python train.py --n_kv_head=2 --norm="rmsnorm" --norm_place="pre" --attn_scale=0.122 --init="normal" --init_std_o=0.00474 --lr_head=0.0128 --decay_shape="linear" --doc_mask=true --train_tokens=418000000
Each number is 128 + 32 x the weight over its row's rms, rounded and kept within 0 to 255. Layers, rows and columns count from 0. Numbers have three digits each. The size before them is the row's rms in percent of the matrix's.

# q: layer 6 attention query, 256x256, rms 0.153, rows 0-46, columns 192-255
# k: layer 6 attention key, 256x256, rms 0.158, rows 0-45, columns 192-255
q0 075:118141102168163127140155103128106101088092124100086133115110152138164109087115142168149136107128110096168131140170144060157064094096128129114123122156137146088138123155099173117068153145171156
k0 059:152159095137058210133122171039135170119154127157119148115101124161157123090126092142094125163117100106127151135151091117124171168161120145100189080155112175128160098166119097178148131074119201
q1 070:121122110153145086140113076117096113128172138106140131134137191142144111116107109169116074072168157134139119152182112096048125134080119184166102182136135110105077188068143173059111148066149090
k1 066:070109108154128061165183136131076072102131154139084094149099152172121068147090156114110094149120108126124104104136087149177180107124122208161088124103145177130108171112140187118059156107136136
q2 066:086115200076104143152090129106121102157099165129127140166119164078089175135089126117141174155090130157154144068105200147117172140095142097154149122169173148129102098137097200124078141185143143
k2 058:132151047138153112091163131101066129097131136138168082112121158139089120093130114136105075165140164147089134101085162149130123118103069137159035091119207137168142161092112123061111140155104083
q3 078:117129115148135155079140132132113118166083080119166128099155106081139163137150123172137168135127089116135125161109169124172153161101109086108175068110142124144136065156089153144162152153101190
k3 068:131168125120097135085195115191162172132079069147154162103174083149137156086173122108085123119136112110137093102145107063103094142150136082087143129192178037133163115130099056157123147087101146
q4 070:144176102139193188142163106167094111105085114122114141122150136109179154116085115102160160145146122076147154120151129101167120117089109127144115122090098117126143088158106102137098138175141171
k4 065:131194137112085166124093136124195149094122106153132140116119152154154176115149128134112107124148094085096078124120149141106108186182134078098165069219170092082166099148088074142181119122078162
q5 070:146150112150175100179111137147081106021109125142104108130120195166151128075111147111136140076123143138153151137148107109067111123073190202157153122138100171126098130073070150119052201129105079
k5 061:114173120191171122130161134148150166086125082111083102150130148150126101138080085116119130125184072110124109076137121092106150113130069178116175058112139125177122139115137164137135157112126112
q6 065:137133113087062152130138124146114167144085133142080143076149104122098094139160130155082157154109105143085126085123111130136127133089105120152144168116081085125083156087133073146162149131234154
k6 063:157155144058077124060150107145158168161119139082121147044137110120085119154158078114137181080117082111117169122166151136114106163083053120110117134137145152101170109159139113153094117125165124
q7 077:129158180159166135182112186106068097045116071149163144115143142205179144118156173139157151089144141126140138141161122070128124090124092176107182123135091122124100094145133183113153136139156111
k7 067:113122113184149098116142109110202129082116148091099111084137103190118109077146123106149080150119131115118080127145082065193124122133118166089123127151100094102100125112085152104094100123145166
q8 071:133100156088083107116043152128111147128116133096081175153102139119131102122074123161098091097107144137126074132135161179098089157136082103156147131096128110167107114063147141130136131129125156
k8 062:112103114115139160117169183120047102114114131127103105190139150094091168136098078122054104127171125135112142142164151087159167096110129106169065163106118117150067159071169167090110086111134102
q9 076:125092127095124194109136180146148156168108093166146105106112083148154119164157087095144201160108100131120109103117177171198210160135093047116082117116120123151136129151128112124123078131115142
k9 065:137171112062073212106141173154138113206087096103179141114133047115113122107109130133113133138141157099119142127130111112104095089125101054120156161173109072153197151144120059143138107132116125
q10 072:070156112131159122120131141187114155181083139148156130122161102085113156127119145140144206154118134141124102128105147160142192144108103107148171168120099104174133113142058149141112097201197154
k10 069:156144088118083112136168117159131154130135097183116121142150098104078153132128079117132138099148124116110137142128191087068058172167111090128174138157148000089147094115103093150178103129096141
q11 072:090139185157148083145118120135052106124123123143150167145150182163113135091110124189093076162167182064134094153198190102085091135078132131128149088125136099132093209178126109131110134131112061
k11 061:123110145122106118138122084176064069112101109080120129160128126119122127155151136137158168146130116120148140121162098136137119153206096176132129166172104118126092198109131142157079108089089120
q12 075:125126138137134084211111099121110127091136170134101108134111156112105084142169168123123164145151160134179115157176094096117089121114162196144183175164133107159155122098169140102125175093120158
k12 061:132119147141160121144127131112127122128098192172099061122117108093170132117088171135078127109149154153124130077147154193124153155133145155102102112030070192103127169123129170103100141164141092
q13 073:161112152135122121102112160107143152108086108088076162138169149081115120134096125133153110124128129132108074117141125144165092141123170090108125159101127157058107116127093184144091165196166176
k13 065:096124125161121140128119108099088150100092087139102146157130143130160128120138117144083122120191120148081138104120093138114117117184169100114132164158150130143118159062136093144103103143148143
q14 061:080161149082109128144086169084112174157110155144117125181109111092121191143131115143102158132148145109110131089136144124166101169164066085145181159155137069153119136131114114174115067126120164
k14 060:121126123102090223207102157119073091119204109077115172128156111095142132119173108157148137115074153129090181148106129152127165196101118091071140186140090088115168109147105072152143137121189200
q15 080:184154099169175128200161146097074141085145120133137136164151180138126174180150103155143139101154119124120153110195128051117067142072136187124149075145135117111149125153107102109133131111095109
k15 063:119061141152116123142153118132159097105096153113117111161119157153136139165114146135137085112126147104240125108160087141126150125148158164105191130139157161132128177147127171155093114111140182
q16 076:190146095182105104186153098041125118100091087135138122091109122104167156125112147106175168127118120088154170178158115131102158131038148153141130151188185160095168136220167089131173142139084162
k16 062:096106170162110115125191126130161158113161143088145100107119136112160092186147183075139124114096157095099145118132115110107113096100135162108190134107194186103113115165107151174120152121150132
q17 078:155093144151056122113131133098162125200152129105103133154089134144155156126091137168149087070116106152100102172173104161151159155245110123098120092098130160091107149120167137138169085109160187
k17 064:156085106143080095169105119104063047103138107135101115155170150098098138108106137182096109144156130178084155108131086127134146102150176179156127144135113145132080166115177131090173105102130080
q18 079:164106106092102105130100064119097123132108130080109145102111138095088106117134118139203105107162103094119126162087120123077091126104147141119197121112121124109127169116159153096137166164092149
k18 069:120057145140088132116174135094135158112064133135126122098147102078142108138070140152094090115158098094108094152179147123138090134116081125128152115057200221105139150138147121182108108079129124
q19 083:123100122097082155116107118138093174163097149093093139141118131126134102086110157207085125138083078178112131165104119169124083177181095124142141187121110135141124087078143139085164158147172173
k19 072:080123124163111127106176139152130109119149121069083099079190121128156131069119102158067164070114135141162127089172088103128109105126160130086092184107098106110098128145144130147143113156181156
q20 071:173104155091134108162137092100082146116133138147117143188135160158086129188137123162074092104166157132147106097167133154125121123150102188089154126089105085134149121163149133123111142101159068
k20 069:126092111141099123131151117081139135083064184109100081167151146131162130114132111156129096144104176116150106123112038166151138217136176163118149161111123144159094212119151142118160076091177144
q21 080:138079149108113098105150130090144133100113121115097125080167151094115083162096123160152113097124151120136074122105137136110174142227148086110084140063132166092142136214159151113095190150142118
k21 067:108094165142115096174161142158143062154168134133164113148163176134123107117132145143081124166135090113059119136179077155100110175186147117138121072121147157125143137152161137137091118085112146
q22 077:138127143110117123122108120144077129094127126132106135115111082130124108159112137100153125130112127155128158089144098177167137107127094083145174136110123093147115078135075068153080129160140139
k22 069:127097138065149147093106121171133151157144107136163167126108113152147124108172142139162100114079121120118206106175130129115091142094089067111120140178063057135186097137116129130056091116154162
q23 072:144113134166144070131177107099116130094173122161151101154143105092075125193177123134122136120142146115098116157135113120073134127090097092151137148164128120139158151164144080123109140135134133
k23 062:151079177144141142158150139171136094161140126132132081147133148140103136155102185084142133101135059146143149089130121157140099100125095141119129107118171189103083123104111199173133144116141139
q24 079:106180081118186070137114133130138105070103148159130155107148113171178163171165117191123086085177120154121124142082118104093180140139090151072108087137111114101104088141126127084145080068139078
k24 068:128123143111125094102096130170168156128161138194143093196125169141105123166086082138153150116134087163132101191116109113182108133159164114185111064096149124068088076122171199097125106123125104
q25 078:083106138100151141127208119171113088146172131143186088123140098112067067104135153137143161142157185116127085139099174170134109077100154130172137150189164137128114114171117067126098158172143112
k25 071:133084139114156144117077138102142128122141153145182136138164113100134111139107158114097125091147075121092132154138197089137056158133063080122070149177188163101074142158129064115100142118108114
q26 070:091150142085187106076140166139192113189092090166131117122075078097146106138126104136053145110162098159074084105084108161185144131150080094146112120142108169134118100093072172159121086195191133
k26 056:114140148076182114155136114117100159086168137177150175153130133158119112103109091135103155082159084142185148105087123135142144073138063146093126160143146096144097075151055085165166131145170133
q27 087:120159086125150145163131102122092087126164115151173085165145177108097143148117039140041172153146167109151104128123141058106130066077138154108174157142145087119120154194117107122111120074138082
k27 069:108132080082151152125074080149149110138137179200123159179115161132136152172135158122122089160061093134148120127088122149094140160111073154128128101121086187084107152155076186096095144113147098
q28 078:100114179133117120129096161140092144136142150158139155114173167156090151190155100190163143153194204173154126121106105125118156134067154142101106113109108083124141160133150159126153130072092182
k28 073:112090157166086086154157132153147094122095151200110131158171140154145106118145093121120089225157135181157121132119098117112118123159161161109143067091157089132128190165136167129161163138115101
q29 085:088090169128124148155157099146221095124141112119129134126098119129151150144112143090187146103106166104107111124115085160155155087184134139159172157091134188102125102083149142133129083193125130
k29 066:119093087117109128143129127116119131093162102084128128108124080157136156105164070170120189176088187162150159134136114149149097124163092164127190105122093066143137129138127067153112131108147153
q30 087:144109171095118156163092097120147145099111134121108160066182149124093145112130131086179116097138091146148093069143117112135129155168138158101065127109051175108124109104146145101149184209161123
k30 073:111114104173091107116122182157153143184108092122154168074157152143140135082138109120128101150120114085085066146179104147089030162098125157119102088150081085146186108137165147132173126179144100
q31 078:094158163092166153099127122123081120104069104124149141133138096099156103127095095076103142093146158103142109118100172202137121128172095070118100102183139153170120159109114113119184127103159116
k31 073:170131100107163139113126160163159172151112125135163189119089057124070125190153137133194177182117144142184109154149177055174125140174136117074135159150122124120148155128115127128079129083111096
q32 080:196123128197112124128085158095067165110159101161140170171127168112090178173077078120069121152127117193129104119118113102142149155133176138119143126130158065094123124165095120173085151127142116
k32 064:096128106146155130153110073181120085123076117148206121134083111120147129178102136184170090114083179104193122158158120050110170145118108211161103158133128129145137118100095158158109126156147151
q33 084:148107132116121081147113080109089093104092137159132151191157182130080200181109122149137123107182136083141122067118133165137114094090193157170182141176095117076128105130173102127111136148136134
k33 080:160091125185133102134148164081136153133048150124129083158144166091115114142144195137119123069111144135130101154078110090129128138154168089152115160116048106121101177104142154128120114063146123
q34 077:133116153130153148139126100070144156090188147124111122107097164197136109157131096131138137099102131100130164139150153114126111118170082121109103156105192088117124143164103087085138139139143063
k34 073:113154142144092162146128078122104130112143102179185150167118129133087125103183160142156053111116106115132145136092090138089083129186129164098181091208103075126122106118061132068103078098110133
q35 085:128044179138105122143155112115107151133117069135106116111135106109150089107066117113127134114094089117093140153098144134142122189179134051131112148139162144095114101130157163121137127186162153
k35 076:146118142116093026160093167122075130129095108104129195139121149136124105097166180112128069123175159122116156144183136091110165111166112117171149133147120101157146149121105087163122134151152097
q36 080:187090150109147136085083178148094130133106198111117119112125156122101106139113116171109116156203124174165110126131099175170161158028104095138145171048120063193115201068106144182095113114087125
k36 073:140099119133089069154183107150145049166108145109090164122161168119106153120159123154138096157120186125156091113150087156224162145186163180154164157114155111143139174073136110071189152149141142
q37 082:119154153148146161150161102114190158075166139131129105152107146143160160166134130158057154107114128086137118147155149133114165082149128113107141174152144158115147148118129190119174122084093048
k37 074:140151108124099149159149109150143111166138168134161085205107157162117144155154112156118150186090159165116117115037099186185168130155162148144114145127137134114129115114157167108151180119116124
q38 088:082153151139182138174133137116141146126166150141126106166102131198142177130145100193066117082111155111133109099143124108174091086103121125172172171151171094092183071102113107185100077161116150
k38 080:128123140131160163119069096112151161080078151183115144170127121135094179099159115140068152125109178127080149113143150164118143035130146150138177085155135142121083134100146167180101193136113100
q39 083:109144086151130077166098109152132125130131168115166105139121161159090186129137115147095132123128129139092146137101140131065203185081130159139146101132142130098131123120175095131109091113138155
k39 068:098129125157139089115120106136145134147098142063080134129157151122154110135171168168150094126115193176145131105091092214062117155116154125163135096104116176118139094111133119041166114145123141
q40 087:120100090122067131103123112179078119182129132119144144174171105127052107183167135173141104165140114151118154031150110088100107158129157134082166120130134090107120171127154116119109110105110141
k40 074:122063105094072116132157047110171138115108136131106128098110073122166089124113113132109167115114128092100112107108092148224103070135198089069089114151141133077099131152199140109146117189141093
q41 095:091105199104107224176153160165111124151111149168120191112132149137140083120141187117155053140107128116146170069149104147162121210174171102165147129103153146124158133131087115153169081175150156
k41 083:173145147146147140130121166159080144148115142134133150113124137136118098068131127180146110186105120181134105118144095181131107131100103143119208112123117075189145144148140081228100180118119169
q42 090:107145084110128078099105113077096137141133153162145169140164180138126168112112172165126076117138133104147103090148151110105131176105104157137129124148155155110139164129154164149141143081084083
k42 078:060120117173136095145096140162151077099131156159101078172134152121167166149081133143151122118148146142131120128058085136132183168137179205102110092112101127071105087106117179150121147153156128
q43 083:118146095118068104070145101163101095131139129155114167084132138102118173150097117178127073081140136103096175115105093133097107120078134154136067143166131137103154158124123151154144169096195107
k43 079:136099127192092140107178117095122159110147131152089181143141098147109157143162181117099132101133139119129147115115051083134093126139158066175067085077115107107146189165173115187136134084157169
q44 096:162059113101140106119142184115178145105111112088163180038185114165091092100143170116232101134126109106102143133102142133099121192115126093095108071119106123160125164145108120049162114159084113
k44 076:103094173126038152128123150140064195123138117149092196097098126119128060089108143115159135118097101070119113119140106120128088123189150122133125126116062049152102136115101102189072081168124110
q45 075:133104134096126158151117107062097148119123108129113124123193098127130079071090140099163109138167184171141074155149075188123147155133075141131102131134130141149090147148093187084101159151096164
k45 070:099151147136090160104120097126096114126126150177115147083142157125131152128097188150115171174146117122124101093157106073165163129177139144119075166134130133174130118202163149136133138095157119
q46 096:107136125082094121136097126165170137175123111115175139118176135173093135116155100170166128165144153156104167138098095087062137183072160151123140096109148145087095119139146100063105136136121149